python train.py --n_layer=9 --n_head=16 --d_mlp=4096 --vocab_size=8192 --norm="layernorm" --norm_place="pre" --norm_eps=1e-05 --positions="learned" --tie_embeddings=true --parallel_block=false --init="normal" --init_std_up=0.023 --lr_mult_down=0.7 --lr_head=0.00279 --steps=6893
Each number is 128 + 24 x the weight over its row's rms, rounded and kept within 0 to 255. Layers, rows and columns count from 0. The size above them is the row's rms in percent of the matrix's.

# layer 5 MLP up, 4096x1024, rms 0.0772, rows 2791-2844, columns 768-895
size [100  95 103  95 101 105 104 119  99  98  92  88 108  98 109  93 112 100  98  99  89 100  92 110 105 100  93  99 108  94 105 101  94 102  97 105  98  97  97 102  96 102 101  99 100 103  96  92 104  94  95  99 113 103]
[[111 105 124  82 138 142 111 167 124  91 109 125 125 136 149 134 120 117 130 127 163 166 100 106 125 166 105 106 152  89 132 149 108 136 120 132 131 127 144  69 115 100 117 126 127 114 112 127  83  65 166 171 130 102  89 101 102 133 161 105 102 165  91 127 176 134 163 128 145 125 108 128 152 142 111 150 110 152 151 134 141 141 127 137 135 120 133 112 156  98 137 127 135 122 119 145 143 114  97 113 148 155  97 104 120 130 118 126 156 182 125  79 112 117 184 144 122 118 130 104 111 163 104  99 136 183 104 116]
 [115 167 109  87  74 139 102 127 144 111 161 115 142 118 107  86 142  96 165 136  78 121 145 127 100 113 145 145 139 130 126 123 127  73  86 122 102 110 123 134 106 126  85 162 117 147  83 119 109 120 135 128 176 153 111 122  99  98 116 101  97 103 111 125 124 136 117 102 128 112 115  60 111 154 188  87 127 102 157 112 156 137 122  95 125 131 106 135 105 126 119 186 120 102 142 128 144 134 159 130 156 161 101 108 101 148 152  95 144 129 133 119 119 140 140 123 135 140 110 106 152 145 106 103 111 119 164 128]
 [150 160 138 142  81 121 146  91 155 125 116 121 120  99 149 147 175 103  95 121 127 109  89 129 145 126 113 138 111 131 154 108 126 156 144 110 104 113 158 170  97 123  97 116  89 176  75 153 148 119 134 128 141  93 138 142  93 156 147 127 131 139 137 122  86  78 126 105 106 109 114 134 154 113 152 114 134 111 165 139 131  81 183  90 121 134 113 114 114 147 160 171 155 157 154 125 113 131 190 131 167 146  99 108 133 142 153 135 146 128 115 138 142 111 121 142 107 187 135 137 143 128 116 128 126  89 147 103]
 [ 79 143 112 117 118 118 108 147 160 136 139 161 140 129 116 141 130 100 133 131 141 137 112 100 175  98 126  92 120 137 101 126 110 137 106 162 127 110 135 125 126  93 136 124 150 112 186 152 149 153 107  91 181 151 132 141  99 162 170 132 101 128 155 119 140 106 125 169 160 151 117 122 120 131 142  97 155 155 109 150 111 110  98 160 128 145 141  87 139 108 133 130 122 145 143 116  77 133 121  87 139 122 162 134 145 110 163 124 124 100 104 122 104 131 100  94 174 127 115 149 102 129 153  90 122 109 162 151]
 [143 139  84 141 124 119 111 149 132 107 114 122  93 104 100 128 170 122 108 148 155 138 106 122 138 123 101 121  94 121 140 157  83 106 133 139 145 126 146 183 132 130 122 116  87 143 143 112 155 108 129 142 125 116 127 141 133 167 123 119 139 125 120 114 120 111 166 139 154 131 106 116  99 145 116 118 121  72 121 112 145 108  97 115 133 133 110 140 143 120 125  98 126 139 126 108 120 106 139 107  96 118 102 114 125 105 118 115 156 109 143 120 125 134 113 155 148 109 171 119 119 127  99 149 127 107 158 120]
 [149 103 127 120 148 158 155 128 120 118 147 149 151  97 121 115 157 123 124 142  79 132 166 145  74 133 139  67 152 122 110 100 170 136 118 128  76 112  93 143 101 131  91 127 147 140 162 107 101 125 113 125  83 157 121 121 111 168 106 165  71 145 110  92 135 185 137 124 111 175 158 147  96 139 123  79 112 147 151 157 107 145 132 107 102 141  73 162  80 155 129 123 148 157 106 132 183 106 143 117  74  90 129 104 104 118 157 106 113 146 109 130 171 158 103 134 162 143 103 121 153 160 109 167 144 111 125 144]
 [136 119 129 116 114 135 136 125 132 101 161  97 124 109 104 172 125 114  84  83 128 102 145 154 114 163 117 135 123 112 126 129 150 155 158 114 113 113 159 121 163 188 142 114 129 167 152 105 121 131 173 160 122 163 160 127 108 120 115 126 128 125 121 158 109 121 140 140  92 143 147 154 127 144 144 114 163 124 152 116 118 123  67 146 116 132 152 144  89 164 175 118 138 142 164 130 166 120 111 120 144 112 116 116 138 108 111 179 151 111 153 141 130 131 160 129 104 144 167 130 130 114 112 140 165 127 123 102]
 [152 134 104 126 118 124 131 110 119  79 134 109 135  92  82 104 130 167 133 157 159 151  80 143 132 110 114 112 152 152 107 115 119 100 133 154  67 141 132 112 168 136 147 102 129  95 111 129 118 116  56  92 162  71 139  95 107 161 101  91 162 172 114  60 123 141 126 109 126 119 110  57 110 119 178 104 106 155 116 139 157 167 116 143 130 171  81 151  87 172 125 130 147 155 121 112 161 103  88 130 118 170 117 101 109 124 131 116 168 124 123 158 115 185  74 100 139 108 117 119 105 132 153 132 107 131 113 126]
 [163 108  75 139 147 134 156 148 140 115 108 116  97 126 110 154 116 153  82 137 120 102 110 157 119 142 139 121 125 120 148 190  99 149 146 150 136 118 131  95 108 126 137 127 204 126 127 124 144  72  96 125 127 163 113 145 146 144 122 116  85 147 128 135 154 140 111 138 131 129 101 143 103 167 130 143 121 114 115 119 136 140 133 148  83 123 117 165 117 118 141 126 145 158 152  89 126 122 106 141 141 161 137 111 163 158 186 114 169 118 154 154 114 107  79  96  49 121 118 122 130 143 120 124  71  80 154 130]
 [114 156 133 157 132 120 103 136 113 150 142 151  87 115 141 136 121 106 180 140 128 142 161 152 121 130 110 179 163 153 123 134 153 133 128 157 135 152 155 117 155  89 157 196 106 170 122 164 123 156 114  73 125 137 106 131 141 162 112 166  83 129 120 144 109 126 152 124 191 159 111 110 128 109  76 116  93 149 152 138 106 133 106 109 112  94 113 123 152  96  90 156 173  86 101  97 120 115 110 133 118  91 141  92 100 161 121 130 109 127  81 101 147  80 130 121 145  73 133  80 118 115 114 118 128 129 146 205]
 [102 115 132 132 126 113 165 124 114 122 143 119  94 162  86  91 112 151 141 127 138 101 133 120 140 143 156 161 107 137 107 134 113 149  85  74 188 103 121 142 125 105 160 129  74 125 132 115 151 126  91  99 168 102 171 133  78 131 152 123 120 160 121 144 170 129  95 141 134 136 139 138 112 124 174 140 144 178 126 157 146 129 138  86 113 132 156 136  91 129 149 171 139 109 167 106 144 141 154 146 149 115 123  73 147 110 177 112 138 127 127  95  70 135 165 125 154 132 146 119 132 145 145 111 118 178 124 142]
 [117  80 122 166 171 138 119 156 125 139 160 163 109 135 123 178 127 127 164 130 134  97 118 140 146 152  95 120 156  70 120 104 106 113  92 127  92 121 109 148 167 119 135 138 148  82 148 133 111 155 122  85 125 131 125  96 144 141 136  99 149 117 108 137 152 123 115  86 147 161 141 155 119 112 138  84 152 131 125 166 149 136 106 130 127 129 148  91 109  97  70 114  87 115 162  66 137  94 157 152  77 139 165 137 164 168 134 166 160 138 120 120 133 145  77 135 117 131 128 127  63 115 108  76 134 150 145 120]
 [ 83 196 110 137  79 116  97 142 156 135 124 146 118 144 128 105  90 144 138 150 111 117 129 141  93 118  60 133  77 196 150 116 144 117 137  91 156 121 125  89 170 114 115  93  99 117  99 164 120 121 131 134 156 112 148 144 100 123 140 154 164 180  48 117 134 154 103 133 104  83  87 112 105 135 131 101 118 126 134 134 139 149 155  87 154 142 151 165 148  81  92 110 184 117 146 157 110 101 107 140 110 140 108 103 126 111 141 127 137 134 129 103 163 168 144 116 134 103 139 101 106  79 118  78 120 151 164  66]
 [134 172 149 135 169 122  75 130  90 157 122 155 147 117 106 137 135 156  86 164 129 120 114 182 173 144 130  87 103 126 131 141  95 111 115  96 112 137 125 144 145 130 121 138 100 139 111 115 115  89 163 186 101 156 109 143 115 131 144 110 156  66  86 132 116 137 138 121 139 130  53 132 118 112 110 131 118 100 155  80 146 134 116 106 162 108 127 123 130 113 115 157 140 162 125 147 169 141 144  85 173  89 137 139 168 120 147 142 161 125 106 106 170 113 147 102 183 127 136 137 143 113 136 127 184 165 182 101]
 [180 116  88  61 131 120 140 125 144 118 185 122 136  79  89 131 137 113 116  74 104 120 130 104 127 199  79 155 132 119 100 146 115 161 130 134 134 124 117 107 111 147 109 141 125 132  67 132  95 119 129 125 116 159 104 132 126 133 143 119 126  97 125 116 130 157 154 131 134 114 110 126 139 103 111 101 123 150 108 147  85  97 192  67 112  63 116 104 154 101 160 164  94 142 161 134 170 117 129 102 118 113 145  93 118 153 103 114 115  84 134 113 122 145 123 155 141  88 111 163 153 177 138 159 148  99  95 115]
 [111 135 125 153 179 137 133 120  71 133  98 148 173 117 159  83  93 139 116 145 121 122 129 159 146 130 116 165 146 122 117 114 176 130 144  66 119  92  87 139 128 118  87 120 148 148  85 115 165 104 114 122 136 141 126 155 162 133 147 203 133 162 112 176 148 124 112 138 116 132 185 110 133 142 130 150 101 102 107 101 114 166 121 135 136 142  92 123 103 123 153 134 123 139 119 136 138 122  75 126  68 131 147 145 100 142 143  95 137 117 107 119  88 156 130  52 177 179 164 100 158 157 137 179 120 155 112  84]
 [ 79 116 131 165 133  93  97 107 138 127 119 133  85 147 159 139 142 132 130 119 137 137 144  87 142 127 142  93  98 142 162 146 147 144 117 153 136 108 136 122 128  90 109 114 133 138  96 157 137 136 154 150 109 100 148 133 110 142 117 162 145 128 123 102 151 128 123 146 160 129 139 144 166 126 136 110  84 106 137 140 120 163 131 120 148 120 165 178  87 147 133 101  73 114 161 143 117 128 111 144 121 168 132 135 112 149 145 124 133 136 141 148 150 123 143 156 118 137 144  88 110 109 126 136 139 129 128 111]
 [121 113 123 137  78 158 138  93 151 136 107 122 140 140 144 138  98 137  42 122 167 103 121 132 116 175 118 100 150 113 139 127 101 165 108  91 121 151 164 144 114 180 142 140 157 137 184 126 152 117 128  99 148 155 167 147 137 140 129 125 139 142 142  91 138 151 133 133 138  99 147 114 124 155 152 127 144 108 137 127 135 128 134 182 121 137 103 111 191 159 168 137 145 144 139 126 129 132 103 139 117 134 148 108 140  83 159 118 146 153 102 136 116 105  94 144 153 122 160 118 109  87 108 131 128 109 126 144]
 [111  84 119 128 100  78 148 118 182 128 125 140 138 128 143 100 117 143 124 160 154 125 156 130 139 147 142 154 134 110 131 117  84 124 133  98 118 152 124 100 109 105 129 144 163 140 101 121 119 132  85 102 130  97 183 157 120 134 134  90 124 138 139 132 120 169 133 105  83 115 148 112 111 130 133 118 171 181  90 129 132 169 135 167 147 145 137 122 135 100 153 139 124 115 124 103  92  84 146 148 136 102 130 165 101 154 111 139 135 136 139 119 134 138  98 120 140  97 102 144 144 149 144 120 140 103 119 113]
 [ 72 114 102 182 124 167 137 111 142 138  93 133 151 138 125 111 182 123 120 113 126 176 127 117 101 113 129 142 126 136 130 143 147 177 120 128 147  97 179 150 115 121 166 100 157 143 139 121 128 107 118 126 142 143 127 159 127 135 115 133 133 133 119 129 128  94 125 131 110 144 132 171 154 148  96 125 147 137 173 141  80 105 157 111 129 110 126  89  90 116 125 108 171 110 104 154 146 143 140 118 136 153 123 130 161 109  86 134 137 171 127 157 125  80 104 130 121 143  85 147 105 161 145 158  97  91 104 158]
 [132 162 122 115 155 128 109 113 123  95 105 108  93 113 125 171 141 135 142 112 142 126  77 140 130 153 130 153 100 129  89  71 155 115 109 102 165 110 142 103 146 139 115  93 105 111 156 124 110 111 114 117 156 104 108 118 132 141 126 162 107 121 117 160 107 135 128 118 134 149 123 126 138 143 136 155 147 156  76 177 120 140 123 118 121  90 138 103 130  87 171 101 136 125 122 169 119 103 110 131 143 160 109 200 146 126 139  94 149 106 136 152 136 134 116 117  90  94  93 130 118 133 153 142 116 136 123 145]
 [167 156 116 132 112 131 134 113 129  93 109 133  99 136 142  79  54 156 153 126  92 160 141 115 141  92  83  98 165 113 121 112 117 170 147 134 141 168  79 175  82 156 102  93 140 141 153 112 130 111 145 135 121 111 148 101 127  88  88 163 152 137 134 130 162 176 157 167 119 114 168 179 132 124 138 141 118 120 164 173  89 131 120 130 116 110 172 133 176 148 146 102 119  92 109 129 111  74 122 141  97 162 150 125 132 144 167 154  81  94  92  90 104 143 155 137 103 120 121 142 163 165 159 137 149 110 141 114]
 [129 114 144 116 113 130 106 124 148 112 132 124 110 115 149  90 177 115  96  96 110 126 127 134 122 190 143  77 105 104  83 111 154 130 141 166 176  85 112 168 143 141 151 104 147 168  97  97 108 149 120 135 160 152 132 126 155 135 138 157 126 139 144  87  97 141 173 135 149 117 136 143 127  97 126 125 151 165 142  98 192 150 179 105 109 123 136 129 154 126 126 136 145  80 141 144  88 112 114 149 116 134  94 101  76 179 112 138 115  80 160  97 177 106 181 123 133 121 110 108 148 103 113 123 134 101 183 131]
 [123 146 108  13 137 111 132 130  89 135 161 108 142 109 161 118 101  97 151 215  93 129 140 128 133  96 107 114 124 127 153 118 169 129 129 156 158 134 107 165 119 164 104 139 152 109 106 150 187 153 116 170  99 126 102 176 140 118 141 126 133 181 120 136 108  94  85 145  76 120 148 139 146 138 171 111 168  85 135 140 162 115  93 173 143 146 135 111 140 110 124 167 163 153 136 152 184 136 145 119 132 119 125 141 109 112  98 110 115 107 136 105 120 171 112 119 143 158 142 171 136 130 166 170 144 144 151 118]
 [133 115 152  99 119 195 164  91 138  95 114 151 132 122 106 161 140 120 122 130 135 127 115 111 102 148 101 104 109 137 164 101 101  83 157 174 138 118 137 116 150 147 114 142 138 113 119 138 166 134 139 124 134 127 157 107 124 145 109 171 118 138 129 137 106 131 134 159 129 156 113 112 135 139 146 139  86 159 141 130 163 133 133 152 109  95 149 145 110 137 110 140 152 135 102 111  92  86 103 163 159  83 145 174 117  80 167 142 155 165 115 145 117 120 109 171  80 101 175 153 141  98 188 127 129  97 131 136]
 [169 155 144 104 138  93 117 162 134 191 163 183 128 114 127 132  96 108 111  85  82 134 132 152 172 138 114 137 115 107  84 131  85 145 116 162 143 149 132 119 113 136 110 137 132 110 114 107 153 138 119 145 103 160 117  97 121 147 115 115 149 152 157 172 114 108  90 101  81 146 124 177 123 119 150 133 130 124 157  80 117 114  81 110  87 124 159 118 138 109 115 172 112 126 163 139 139 136 111  99 157 173 122 127 110 118 148 156 129 142 126 133 104 151 155 106 133 122 111 136 110 128 131 168 144 139 153 138]
 [160 156 126 143 166 167  99 120 124 139 150 105 138 148 159 147 132  91 131 111 147 140 158 115 151 176 147 140 112 116 128 129 136 106  91  80 123 143 121 106 161 139 135 148 142 150  91 130  91 113 143 116 138 141 124 123 115 137 118 126 144 188 101 101 118 112 113 123 136 135  86 100 125 115 141 123 114 119 116 121 131 170  87 153 108 133 131 110 148 104 143 136 193  97  92 133 120 119 114 126 125  63 124 132 154 112  92 116 124  97 134 123 155 125 146 126 136  95 144 152 123  92 142 141 138 133 164 132]
 [124 134 154 125 163 135 111 146 153 133 101 117  94 145 187 135 125 149 143 135 130 113 115 107  93 147 187 125  99 117 120 107 142 129 160 158 158 104 115 141 105 183  88 176 113 113 112 112 174 117 146 100 104 111 133  99 163 117 126 136 132 151  85 114 149 108 136 112 111 158 112  97 159 108  96  87 161 136 128 163 168 127 148 108 124 151 141 130 176 173 150 109 120  90 113 138 115 137 166 156 174 159  88 143  78  87 112 120 118  78 155 155 153 125 162 127 143 131 127 108 109 142 149 122 113 133 135 117]
 [ 70 113 109 120 140 136 119 140  69 148 101 137 149 113 121 120 131 112 125 126 122  73 176 132  89 114  94 128 123 130 118  85 148 121 113 100 168  71 164 161 117 175 105 172 145 116 109 138 127 129 163 111 125 141 135 127 109 123 106  67 126  97  96  96 118 200 113 156 127 117 134 147 135 108 165 139 137 100 109  73 134 121 131 121 159 153 155 129 106 150 140 146 140 163 119 139 157 145 191 164 131 111 122  90 126 109 133 132 137 114 118 117 150 150  77 106  87 156  97 135 161  85 156 116 119 160  99 137]
 [112 115  99 140 126 119 100 158 108 161 122  91 131 113 129 137 153 102 143 171 130 134 114 102 159 169 167  92 143 143 137 180 139 110 115  99 150 104 141 157 131  94 130  80 148 135 140 136  87 120 130  99 127 116  90 155 126 131 137 110 160  81  84 139 109  92 137 108 137 128 150 134 118 146 139 158 143 106 135  78 157 139 150  93 132 115 137 128 143 104  89 153 142 121 153 155 143 137 105 141 123 127 144 163 149 153 105 131 126 100  84 136 105 150 173 133 120 111 106 122 101 141 112 138 132 143 101 122]
 [177 148 124 129 118 122 145 158 146 117 103 130 185 183 121 119 132  74 129 132 143  78 158 112 146 152  79 149 108 125 118 126 149 178 152 105 117 170 108 130 167 139  82 145  99 131 124 160 124 117 143 182 154 119 139 113 122 132 117 129 102 122 147  81 157 123 206 115 152 133 128 115 111 128 119 124 145 137 158 148 107 156 164 118 165 135 128 123 178 178  63  63 142 120 122 122 141 138 128 127 138 143 123 105 148  86 124 126 157 100 137 129 152 186 116  96 143 113 156 132 115 100 141 116 105 151  92 158]
 [118 114 132 142 104 139 165 108 126 101  94 136 141 128  96 118  66 125 136 136 130 130 171 113 113 136 128 137 188 160 155 104 142 116 136 129 133 134 120 121  91 118 129 138 151 100  82  86  99 133 106 133 128 147  79 108  95 141 144 151 163 134 144 107 125 162 107 153 142 167 143 119 131 106 141 119 154  81 145 150 131 121 128 128 120 104 160 146 173 116 114 115 135 170 160 164  90 109  94 119 106  78  78 101  85  73 151 154  87 155 118 108 141 133 157 171 115  88 163 134 106 118 113 143 164 128 170 164]
 [121 179 138 103 138 142 143 146 143 151 153 119 129 139 190 150 113 103 132 122 176 129 113 102  96 141 101 135 113 107 114 111 119 182 112 140 152 143 121 125 119 181  84 141 131 143 157 110 118 160 132 112 160 116 122 131 152  89 122 107 123 121 140 116 139 154 158  81 139  93 101  78 139 125 138  89 108 106 136 112 131 125 133 170 117 112 111 110 130 136 114 126 148  98 159  92 104 129 105 117  77 142 180 148 143 191 121 140 146 157 166 160 162 137 103 163 125 153 160 111 103 141 114 118 116 135  84 156]
 [123  92  86 153  93 133 136 169 120 127 144 132 145 119 135  93 140 119 125 149 101 109 129 149 146  99 154 140 135 107 134 120 110 126 136 173 151 138 115 132 146 107 175 145 135 151 136 128 166 122 135 152 130 183 123 144  89 164  90 117 122 119 138  98 139 100  74 118 124  95 115 144 137 109 110 128 153 148 136 114 117 155 161 178  60 134 142 145  90 108 126 121 138 126 125 137 138 128 168 121  93 138 163  89 107 115 115 120  81 103 106  60  92 161 140 128 174 110  94 101 154 155 109 136 113  92 108 100]
 [155 119 110 122 150 137 114 134 118 117 129 143 154 142 153 109 123 140 124 155 115 140 127  83 124  69 138 135 146 143 105  98 132 124 102 144 155 109 179 127 111  71 132 165 158  75 124 129  84 151 105 149 111  95 184 100 141 112 148 119 142 135 145 137 126 100 103 120 128 147  77 105 107 171 155 106 129 110 126 133 147 142 137 161 119 165  88 152  91  98 144 120 141 119 114 161  77 146 111 147 128 104 116 125 138 106 119 159 140 115 109 160 123 113 142 155 132 128 130 148  79 131 125  94 110 123 119 130]
 [135  94 162 139 116 132 145  94 155 122 156 164 114 160 132 128 138 126 125  86  98 156 152 126 147 131 152 135 168  58 115 143 104 175 114 121 111 142 142 161 121 126 139 126 120 107  95 103 126 146 136 108 145 129  99 148 127 138  91 108 132 127 119 152 135 148 151 122 138 116 157  56 137 153 145 110 102  89 134 117 117 138 151 152 177 127 164 149 123 141  86  90 115  97 175 138 139 119 138 121 153 110 137 150 103 150 100 151 164 119 160 135 140 102  99 135 129 151 148 123 152  93 161 151 130 127 127 130]
 [131 130 107 152  92 118 149 100 101  97 127  87 122 114 130 109 132 143 104 115 131 110 124 134 117 152  82 156 106 118 123 194 100 124 132 108 115 115 171 117  95 150 129 117 127 137 142 123 115 135 122 135 116 120 135 120 129 153 120 123 135 135 137 105 123 157 147 119 133 104 131 123 134 102 140 130 115 104 126 118 109 130 142 113 118 126 144 114 137 142 127 129 146 112 123 120 132 134 117  96 118 166 127  99 140 156 136 119 149 164 121 131 130 118 111 120  90 129 122 150 121 111 161 131 149 112 121 152]
 [106 125 164 136 103  78 163 166 148 126 129 111 111  98 119 139 154 135 133 130 135 156 126 152 128 153 133 107 116 135 128 142 184 156 121 101 103 121 105 128  94  88 153 100 102 158 134 127 130 121 130 149 133 136 195  98 109 151 117 164 112  99 126 158 134 110 134 134 133 129 137 111 133 161 101 111 146 118 151 132 139 109 117 117  98 118 117  79 129 169 126 181 172 122 125  87 150 128 160 147  95 184 122 136 111 126 106  87 177 151 130 112 112  96 142 133 126 106 101  99 102 139 100 111 132 101 144 128]
 [152  97 151 113 121 131 175 135 136 120 161 114 169 118 119  86 107 161  98 156  61 146 143 125 156 112 131 130 146 134 157 108 117  87 146  84 173 151 101 121 128 123 115 160 140 118 117 152 107 135 100 107 119 101  83 123  89 163 100 160 139  86 133 134 131 136 117 127 127 163  92 171 106 152 130  73 140  73 108 130 116 155 101  80  95 156 124 127 154 117 163 124 131 133 135 114 116 148 192 103 132 143 136 137 168 164 146  86 126  96 107  93 139 138  90 104 160 150  95 173 143 143 102 147  96 136 124 155]
 [156 115 136 119 155 171  88 133 145 138 137 145 119 138 138 137 152 140 156 139 128 116 124 108 151  94 135 134  61 132  94  92 117  72 125 124 102 130 101 133 118  98 121 155 124 141 174 116 106  60 135 117 104 124 135 137 105 129 163  97 184 143 120 126 120 151 123  96 130 108 104 130 106 136 106  87  93 154 101 108 120 192 114 114 173 111 137 152 141 131 110 107 148 125 135 132 134 173 142 118 131 107 170 108 122 171 106  94 133 103 147 124 156 105 109 176 119 114  70 107 150 111 143 128 117 143 132 148]
 [126 171 134 100 109 158 105 106 140 111 121 119 105 113 126 140 125 132 160 114 133 109  95 182 143 104 124 104 123 138 160 153 135  90 138  95 124 108 103 109 160 141 104 144 139 130 110  96 173 125 121 147 140 153 125  89  63 102 106 149 151  98  89 118 160  69 122 151 150  93 162 130 121 181 104 161 166 159 147 115 155 144 125 107 150 148 127  70 160 168  93 133 155  66 128 139 118  93 113 118 131 153 138 120 144  71 101 134  82 150 196  94 122 139 113  91 117 132 113 134 129 121  97 159 144  99 116 157]
 [149 150 141 124  98 149  97 111 123 109  92 106 127 118 127 147 173 118 133 134 129 157 152 114 113 118 145 127 152 127 124 129 163 130 114 160 149 111 124 156 145 156 149 119  83 148 116 137 147 104 110 169 129 151 143 174 136 102  94 106 146 101 185 128 101 127 151 163 183 153  97 155  96 114 132 152 102 131 111 150 114 118 149  97  99 135 140 146 117 121  67 138 151 116 126 154 100 103 131 130 126 148 105 122 110 156 165  97  99 161  87 138 105  94 118 120 132 112 102 114 101 151 116  99 100 153 166 126]
 [143 118  86 137 129 126 138 157 125 164  97 146 144 137 146 152 107 116 155 157 128 123 149 164 109  91 138 128  80 101 143  91 111 124 137 116 163 111 200 106 123  93 152 110 123 104 126 176 147 119  88 102 112 104 118 112 137 177 136 100 122 102 118 143 107 114 113 175 116  96 147 126 172 141 118 139  78 137  93 121 172 132 140 138 150 102 119 143 103 131 152 135 101 100 102 149 119 107  96 117 135 124 135 136  89 166 130 140 177 114 117  92 136 135 134 141 139 164 107 101 118 133 119 141 130  99 138  90]
 [ 95 129 110 116  85 100 165  86 102 120 133 107  98  82 148 128  77 110 118 119 135 150  63 116 125 153  88 125  67 119 137 101 144 105 129 131 150 101 142 134 134 140 146 119 105 152 133 156 122 124 134 135 118 143 109 123 119 129 145 122 112 108 125 141 145 163 128 134 122  98  82 113 214 128 124 100 121 117 118  90 109 115 104 119 139 130 150 121 154  97 149 147 164 159 151 104 154 122 145 123 124 106  77 130 133 111 117 154 130 105 116 136 103  76 166  87 156 102 126 141  53 130 180 175 165 118 117  79]
 [131 172 165 116 118 137 101 154 129 143 120  83 150 176 111 144 108 109 102 170 118 104 131 177 149 150 100 113 121  97  82 151 160 135  93 110 139 132 155 128 135  90 143 122  79 128 176 122 122 111 142 171  98 134  92 134 157  67 175 105 125 118  80 119  99 124 134 108 119  99 110 160 162 117  98 125 172 166 120 106 188 102 131 137  93 107 133 123 105 121 149 121 137 102 159 125 137 129 120  84 137 110 150 118 128 152 146 100 150 104 164  76 180 140 112 132 175 163 104 117 130 138 127 138 165 140 140 112]
 [ 95 155 137 136 150 114 129 132 163 106 126 117 106 136 135  91 188 131 120 114 123 146 151 102 157 135 133 127 114 114 129 134 165 161 165  99 127 115 136 104 113 106 151 143  84 101 128  96 140 100  97 110 133 127 141  95  87 125 199  87 147 136 141 150 168 157  68 125 102 166 158 127 149 140  88  84 134  83 154 144 126 107 121  98 159 101  76 185 136 191 141 169 124 141 118 125 138 106 125 163 141 127 118 121 138 161 143 131 158 132 114 110 124 120 147 127 151 156 111 134 106 121 161  90 123 146 163 145]
 [130 155  97 122 149 105 152 121 136 126 157 114  95 165  98 130 145 154 133 169  98  97 107 152  88 132 103 163 120 117 193 156 130 125 146 120  95 113 113 126 165  78 123 117 142 112 133  91 121  95 126 150 151 180  91 131 145 106 119 117  82  92 125 159 136 101 121 125 129 115 120 123 141 150 121 125 102 115  84 128 114 149 150 141 165 167 115 145 123 133 161 144 161  99 143 133 148 108 130 139 174 133 130 105 106 126 149  84 164 173 150 152 128  73  98 149 173 134 171 151 128 148 136 135 149 167 149 126]
 [125 146 129  87 124  92 160 101 139 126 158 132  93 151  93 156 145 134 137 121 183 158  87 132 143 142 113  99 123 110  90 161 154 148 144  96 129 149 101 145 122 110 121 120 131 172 124  92 114 127 142 179 115 171 134 122  89 142 146 106  98 132 121 113 137 144 112 165 139 108 114 143 122 149 120 114 131 107 141 126  87 141 133 120 154  72 132 150 163 109 142 114 123 123 116 124 119 135 122 131 110 139 150 176 131 107 155  97 163 138  85 147 126 113 148 128 107  93 163 131 104 162 126 147 148 138 129 109]
 [153 127 127 116 126 155 124 117 121  98 159 119 159 159 142 146  98 154  86 148 160 128 124 156 133 121 115 151  74 103 142 153 111 123 129 165 138 134 117 145 105 151 100 127 135 159 157 115 136 131 153 109 101 142 186 111  95 136 117 122 104 140 138 141 156 128 147 138 128  90 146 134 150 116 140 104 121 102 107  91 123 153 148 117 125 130 145 133 125 134 145 113 129 121 104  96  98 127 152  79 159 113 102 128 144 127 139 176 125 121 136  60 168 112 159 125 162  91 158 139 129 124  75 109 109 120 138 144]
 [132 116 102 123 109 105 136 139 120 101 182 106 142 109 133 108 130 123 117 107 127  87 121  74 123 137 164 169  72  95 130 125 153 150 136 109 146 129 119 129 154  96 134  98 144 122 113 155 161 107 138 149 168 135  94 125 107 147 160 151 128 148 127 101 161 119  61 133 108 155  78 141 152 104 115 137 127 126 106 137 144 169 107 118 129 169  99  70 131 153 130 130 120 151 104  99 135 128 100 154  98 125 104 143 127 133 136 136 167 134 144  99 140 144  91 164 121  90 128 131 165 125  94 104 144 182 134 107]
 [153 124  90 154 108 118 150 140 168 121 171 150 167 111 118 140 108 101 142  91 111 136 113 125 122  90 160 107 132  87  86 115 101 129 105 100 110 141 145 138 163 135 154 103 121 135  98 128 127 115 167 138 134 128 131  67 105 115 138  61 138 127 118 120 141  95 143 131 146 140 127 116 103 141  97 141 141 119 103 117 136 110 148 158 133 140 137 166 100 134 109 102 126 116  84 149 117 135 148 123 130 108 119 151 113 110 102 136 139 115 146 113 115 152  99 169 126 152 112 129 103 149 128 116 107 123 118 145]
 [ 96 125 153 100 136 104 127 127 132 165 170 132 115  93  82 135  90 142 103 143 115 173 118 170 136 133  93 118 134 155 122 128  96 123 137 110  93  98 132 157 153 163 153  83 102  89 122 170 105 169 137  57 142 135 102 137 148 119 145 106 180  97 129  74 137 167 105 138  64 134 132 177 117 122 133 173 155 146 127 134 157 158 106 115 156 131 119  84 105 129 148 168 136 116 146 131 138 155 138 133 161 163 162 153 102 115 109 119 130 178 104 116 149 132 127 121 178 124 133 127 123 111  61 146 165 176  83 132]
 [111 124 155  98 137 165 120 137 128 132 143 127  62 161 125  95 124 149 146 156 148 132  48 144 150 116 107 135 155 196 116 118 145 123 158 166 130 113 115 152 152 120 147 104 133 132 152 182 131 146 132 136 127 134 146 150 150  89 132 142 105 100 111 117 107 121 153 148 136 123 158 151 117 120 133 142  89 107 147  96 119 142  89 118 129 149 186 114 114  93 124  81 127 139 131 129 115 118 129 115 142 116 117 125  85 113 117 148 140 157 104 145 134 117 106 124 126 153 113  96 118 140 159 116 129 107  79 114]
 [142 127 113 167 140 124 166 134 110 138 143 122 132 119 119  76 112 114 158 130 115 110 163 126  85 146 111 126 101 100 118 131 139 144 120 117 127 108 122 135 109  78 147 207 139 130 146 164 121 160 117 135 107 119 181  97 125 111 124  98  93 110 153 135 137 122 172 112  98 155 142 112 156 122 114 156 109 121 102 110 152 110  63 144 151 165 151 106 106 154 163 104 118  99 119 157  93 145 166  97 108 121  96 136  84 136 157 138 123 102 116 123 181 182 136 146 167 107 149 129 204 105 140 135 151 171 145 138]]